Weights of a small GPT-style language model, trained from scratch on English Wikipedia.
Architecture: LayerNorm before each block, rotary positions, biases, tied embeddings.
Each number is 128 + 24 x the weight over its row's rms, rounded and kept within 0 to 255. Layers, rows and columns count from 0. Numbers have three digits each. The size before them is the row's rms in percent of the matrix's.

# down: layer 2 MLP down (transposed), 768x192, rms 0.104, rows 538-569, columns 0-95
# up: layer 2 MLP up, 768x192, rms 0.112, rows 539-570, columns 0-95
down538 084:157127129157135125130122128143144144145136156151151113146163156091128104119129162141127115117137098119164153149087125132137173120113089140142106135137172151118055108154133090093132124150100136113161149139123129111163098119135143142162088092165144114152156140161154129092124107144137192079
up539 102:159167157112113145068133095161094127131122146129083098137103123124154124125139072104091160154156151149144104140165119106134123139119131153137143113130125142125136106157111157170103087113106117151121155139109147105131175147145115124128097134143145078142145129124111137153129137172123149109
down539 099:121177131129084173115133111159118123128091132151079109143126103144112155139186141116160163151179092088131138153170125132134104107117154152100113145142138135126134146159130117166110101115104111116134145133132121130116109118122133127112092101106110140192081098126106119158153123100134133167
up540 093:117158131124109146141173140103119099094126145114142087107176151144138126135140111148153123150135144138099110116105113109137129127108095131117154120098124145159176088123132190112095107121125152121075132139132148105118132112096140092162099106153128133072123157071179171129142144108131137153
down540 090:134131170169092159110140130107143123079117151153144141139158129112089121141112149148164051110128130117100149098106132104114132148112087152122125141081117157114140110131103112139140170187150159147118098136156177122164136171131135150143164157114112130081114163117125130135125140115109139117
up541 098:089121169136147129074154117107121113138106149183098138112107168135150138137133098072155173152153081145124108121180110155178132147080123129113189100110129131099126147130142139141120115101085108123136089120125127129110139103156115105141128175111098129116154175126135134146126115130132107071
down541 090:120092135126106116130138119102158164086137113102131145097126151162143137113130121131151166128107104145122141109153115140142122107133133138139123129109084075091116142090092121142133116127131125096116126124119172150123102137095126164139152123087124163100054114134122100164122061145125129161
up542 098:123170138112149130136112102122131138117155131111094118086133178099085129124175141131107107130109130136087100162120104109123141121125114136102191109104143129118142124113129116155098111151130167106148134203132102125151076104121117111128130115122081157137130111153102095136148136147141163124
down542 099:190144092114127130144085171129131148109142129127130100112127142143118107134146130106113106174089137109172166119118143152109163132113108137105117109113159145075123151154136102121140118117141104105080133139089083134112124094113149141108155132171128147162137104127135085119162155139133145128
up543 100:108129117115115108145120133138105092146080113137105148093141168081164114127115110118117120136120127129139118133173149115147142138155109147153129136118112111110136116126114137180131092153107141087155096148092144152138089125113146122100126160157134106104110152126125114116195140131127137110
down543 107:187121149178093142124135114093159155092165116170150143134077151125143100143082119127084120117109129135103121157093142115175113155147120076092082144120120174141121120127124145158170103110116169133127104144126093127142141152153116114124144146109124121132120156129107107151155143109141123089
up544 096:159150138105124091110101126143134108154142116119159122098102150135153161109145132139150103128117094090171114127144105133120132124130151126129155140117117107139114133126133163077114119147095174156125125138131137110129083101145194135162098149165090171121114134173155136133125139104144108128
down544 095:093122110161104082097159126144143144135161160099122144108148105109107102139078108130099116106135146091083112166112117137139106117090120164123137160164168136129172152135094149129126141115120140182148149141151149122119132094122134131132149173175080139136154115133124143131140120127098089136
up545 099:113123112111146149139120164186085131115098084130180148118173178123134095116149146139092122156160133088107120103121182134138123109085129141125125119138131122160168108086110174109135129147122138099086153134136135105109110145095140140127148154148107161138123121130169176137142125119091137139
down545 101:105129147083144148114120065132123120124106130101095129143077157122142138160116147147147148098137146109132169148107100060178129145115151154089137128123109119131161131135148164099166131152137121102178064138156134137124116152158106152121105091149145113091100110124126139112113134088118138126
up546 099:096129149134133155131128112148063093102091064115123136148153171127136102094167127098141127132141186143156116089138150078136174130069083132137125101116099089153138103098151128138129149155125113118170118147167174134140166115137105160144142080106139164134179151115122166092143130125112103123
down546 097:112087123155131123129126107099118128126129137085133136097114122140124129117115139172128103114102145179125095110143151113122120131140135107140122124128124112128142145110091083127086109152187131092106096139105111134126175114123120156160136117148130136130116111152134142125089117124134113131
up547 102:133140147068172129124128095151123123111109108110095148147126134108123086093134125112136167167153169123150111119144122125143189072108125153121155122118167150111134124076150141153121091099145108091116132124119126104139110112106124133143140157142101085131114146112130141114107143114147128139
down547 098:119133126137132128123101156123116104129128111122124166174100147137139143142147174127135120110126090144096149128106121151125105110116091081164125143183135104144156185113143088126134164148132137119129128098168138101115119203130147180139121113129143153089163152114115135139119104152119102104
up548 097:137116125106151115132142152131105119120104117099127158139088154118169115078118117079108149095129152126099123173151144127149117091130096131119149123123167094144157127093148137124059134135116120131133128127101125078102095113138125115145155120145112098151142123130134126134152133137125132137
down548 097:122099142135110094141143147087111102146150133154158130107137121145151146113104120170138125176119125144107079110122136161133113123106133102104091139174169173156092114114135152125161122115086118136126092080132122083146118148139093137111154081096122176079115149149124154170114156130146123125
up549 099:150120113111122127121148100104095122116055126129111110129157154116150143114118139091118126145125179145155097176105124096145097156120093133099120106111124128138187119121105156177105142122129158118128116105113156132153118126144165150112169114166089108111156115099110119159143133151143131140
down549 097:143142130138114151150134116109107103123094121096136104161124144108144154148129106124131104129129161184118111136100125089127153161115106128152158154132133103177164133107141171126106083114156056101153142113096127101148075182106100131163108149092158113096122163117144110117093120130094145149
up550 104:180137112086138186109142104118124127135118097131096128140132151130126111099139119119133121125110092107145110107161170113126151091145124132113125106143158154144127150129094116112101090164137119110150113151093126137177146166066154145144124138137108111138151111133147192121117127126142138094
down550 105:127099154125132109139104110155167131155142121141155181134102115095111099123135140132118152123111077144123159106126130130109129118138120141106134144100142106147119128180126122100146146108174122100122103137143161127122134107123165138094155084166130114097115106119142138141118103144083141099
up551 101:143137122101152113125105123122094106114093081102106169161121140089138142135121129119108108137113154108114132118117153124154119127084096071126115104168124131155161129084176124112128074133115116155134121127137212090169097149172129144129120135164105113160112123114152154114097147137124074135
down551 096:118140141146150127128151116122135163155108125141116118131098131133121134139100154125108157129146099119102178100095107123137126137112143143147178116109141129113158098164144133156129129116114155129122114121144096134136120161132085096117157152144084112112137139171147098130099207181133145153
up552 098:136155100107144102129142171131112153108127080110103138123105136094119149115160089158151179127145109111109114106114190132132116119105099125150166077175115083156157128145140140146115123123106104115124131129125112139133088159133150138144100119142125128076142186157146146131148141136158093111
down552 095:137127126118094129124120127122110141111134088104141152130111120115146096107087094130154136137128116119146129089136164151142159161156171112130145106101147105111165124118145153126172086124106121112159117046135133155129073096088097114138143144120149129082083144135131121137122148134119132114
up553 084:098141143140139142110115106098070142143089097117162134100129117094125139127117127108143145139151106096149118076112105122134108133131112087117107085114160138173139116099138119160093085133143152155110136107089164125189127118118113118149150134151140114152145140167130140087121112118138135137
down553 084:122135074120143088158107123125181144111128123150116123129145129119153152170217082136108132081108154163070139118146141101135150117082092142109135143110099117090097122131080144101177139134096132135120135103165114122106143116136119126143089128130096163102120119103150110107100122128112145089
up554 116:126111116119161130100146137124118151153103146162099139092125134099163092089140148119118127120119148159101126108152126131132118078132156129096116104160153127101154104129156167129124123089119092148136125154111126082162119160100153064159109190136128140150131133149128148134164136122149162114
down554 120:164122108158145090111128114074119132129150105118155164123117108128148156118127138159124152136118115167143193118145112110110118113095168146112113121150167125138136125142167162138161170126110125149127129101134128105145174129122087106123133149131119151125135119101106091103099118133119098132
up555 104:123158186118125122128133122161134151130095147132115111130117141101151121126143138113097139116129149158151135153100150107151108095095120111118105139182118104133157157111159143140145100104137106104144092142088133124144155107117080093197149176138130119176126153086147106149144140138153114132
down555 103:139157158138120127136113115149155115112156159111116090142139147129150143167182132092117119124153106125129099158110119108146128128124102162142119133140116132102133104130112096151168139109117140161122101157098175071122151156153081140120121107129150115085097145163140130115066193143129155105
up556 103:161123154153139140132158122151096101190146153146139097105114180144136103132126086137087133166128167175104096118129123115139113141165109115086098135127109093172118123128165138135110088126086160143122119142065096157158095150103086118112115161133153138091137120126155089102162159098150111107
down556 107:165152127097074127082101141106117090119118132108122169158135139118117131134139078116118178139161150127124115122173124131134119086109121120132113125110149127102110123137147109132146156136142135132128143119146142163136132131097125106128127149113138154121139159159129112121100133116157116115
up557 098:120121114093136101095121107139097109119126122131121127099100133134119132107146131086110152139147132125122117106155106113140145113147107125099130123122143149190128149109146141108134133163092127112169109153105105133143126124113125119112134134166135144099112147155125132149125150172139175128
down557 101:109141117144127097131108122145155107127124160120117116093204120068127103096151129100134148145125122121167084148128098115136083146101103126162092093129113160104096116100111113146164130105078103105118160102131091157140139116136109132170114152120141143120088122113123124168139170135111148142
up558 093:126091180107102159126105107144075131153144105156067144116063128129113164089140150102065114162161165133115104119154129118158113128126124118130096117124127090151106115129108178090099109148126118110139107134134071106139171110132125134133097158150122094144130133130110110148158144108156145164
down558 089:107075139128102150135128169147129150087149152144121103130169145135115127127108111122103110132124102110146088115086169102088129115150078140160138157100116115148089114119143104137137141133110112117125134127139139109135160146129135114101131122138125113114148112138128124116130155088124135110
up559 108:137135166121123130123105129148111144145148147077150126162122157145140143125117116112140119102149121124165112144151118122118091091090084093125130105151156101112147124146107115075152129142112161072147122157153141083206099162137108131123127121117097085083140095121132113117179131135095152110
down559 107:151162159107106166143143144090154111132125135107140148132125103128088144173123094132121137098149122106162131126119112119153135122104137093124106123177092128121087115104089122126135149134143176106130142134104122169156087109104102125122125125116130118149123177167157118142139148151121118134
up560 103:136099090133170114150130156141112147142121129138047136149148125130159159134125093161129119098144123132165120166127138136127141138133084130119134093088122125119142127144137132073077139114136135119150090157113144056133143125107125138173103136122093070146137122103157113120150144087120183127
down560 117:122102130086150080140142118163140155106126147118140138103128113162142125118112117150115135126121120154144157162192150135138160099103087163103130194138144113164123072144139113108120118066112094135106150119089129123111119140139133086146117109149083105123172182093092164109160179144123107123
up561 105:139125105122143148131135149176122142122115076128136115099170129099143121120114115128110104142089149129130070108116110091139099115153109117120151150130125137099146135104127106121124088130099132081143133205089119120157098117134126117165138185124113137148093152097134150147111128106126138147
down561 107:132105136118165146150167108105117146126140064127167133141087148154110110114118153112130125118173084158125127152116140118185114125130116153124143134131133117113120144116141115121139140118125185111117118130131184092125155111110126120114147146110099091115120141155123154100112105093132076111
up562 099:136124134156112124136188122179092144159100141171131122137109147111123123126115144124100109142137142116103125147138188125115095126149106145121152102154117173086150153119106154121144095178104117127110156153121098128114104126110142114187129155161087119119164128098130140153157157126131150069
down562 103:110148124129093132176163132123144145129150108138121133113113171128125132139115118141125100150146127102115108111151081171176102170144138114145092097133106152107124144150094130120142105102114142141083112223118113138113145124120119123130134136129106116146136137135111152116182132116161105104
up563 101:177147166183144112150139116174151177119143123153092082137134141088144092084147128109127144103125156144070078083105104111149131141118104111140137102143151138138153142113122169150129116091108118098129146140096078132099125108087098118130100163147119129122132113110147112153166159133133179115
down563 101:129140123092105120136142161159170124084144143165123124122124113174169077147134149123141144107097110104130129142147087141097128187160073148176118111117109136127135160122122148125138089109115149132155144119097085174127112138140155106096136130099106165110140171118118130152140114129131137134
up564 100:135157143148121133092108104111073082123123106100104090116144179141106143140124093124093139143106143152120111129142139154167155162126091107139152074154159187124146128107140118097121124128126149142157120123126151115164155174171142108120133113168083135151164136131137127098098110119147134099
down564 102:095142116097068164126165138142089149108125153119129103111131117143122157141155104124114152155152138145103123178116079127117128102138165183130153091108113106136142154161130102161170142130118118093145179103107145115121151139099153069110138158086146188143139131120123128129139059105142166109
up565 106:160140135141159110162146163129124168118106116114083124148150136104100147117135088144151148089136118172119092143160097152158150115081134159133142105169123121174152127118114152114131115143128151092136129107124106115127146119141134118124122146121081135074125137126167123113170150144162152126
down565 098:120112125157153092130134152080113102142133099131115136138117123136129132132114164141122104067130087146088173147127119147151152135112138115110152154133087077161117103143093129120114134148171150116096124090117141140105125115096146170130110144114141159113117109121155159143127081159169114135
up566 101:140126090130187115134126157149120158143097088146140098123177150159105138145159146110099123115138152143106121111115135141138195125150133090092127124141120158181181114082133138098074115166137136093147138150090101118101116131144147102116129146141106177096100153096101173136140133130155136142
down566 096:128158115118159127140111145160112101068092117150094134093156125146146154142164121133143150154131124104139154117111145105157151162135145141099136156100131097117155154157114124130070121118141175093139126145096135108109153122119117094123120101093088129133077118193127132116115085161143133166
up567 104:151127104112120153148114106175110113104137152141122075100122128116183110129134141163105138116153138128169106100159183142153161135141099084075121137158103158155150113125133136141134112114114132128139153162122101141135139177120133132082158143154117116117112091150151132127106133129101120089
down567 109:123151100127185101161108103173110151155134138133149146138126129107153101177157139155137133121171122166094108111157125149090122107111124088134135108139142116163101119131159127130093141097126164139135129149169115123171104136133104145138122138171108140147087135171139158151111151134127128085
up568 098:163120167134128119119107082080131070111157144108098133146126181098150129123156117092099164121125137139157106130174091126105120126120119139105074073123107136153173109116078134114116130158150150094150148152121180126119129126174106127109110097111155114104131152099125130095149143136133188095
down568 096:132109138116130138113130157122139124098150154105086149158112121147131119127150103142062116187120119162135110119136144132115152109188104132081094106142136149117127150098121130132175137120150115086139137105096120075141102111141138153111123116111135077106139128122154089121117155134115130110
up569 105:144129152129145159154112090136106125158151094106102147117148184118146109091109115136150084161164155109132121125153160140130109131133101126096111116095101106122146113154143147132076131146122123111134128160091112101131144113117125132206172138132109127139166112093117126114098136149121158072
down569 112:101127118150143142155131170130155100098081119123106135187132120124146091095104131152137098150139162144148117132156141123120134164142085165090104119094135126151143121103092166113129117145112109121106121150156133113115164119151135134128152130091076139158114173082113137114126135090122126131
up570 098:123129148128129155125098089112081088113065117136090109138135174042119132124173101139101122142159179101134080129108154110163169120124125146126096127154126126145140123082129114123124140108145107102138143120124130113141126149154100155135171153138112093102143134103165131143133135107141139148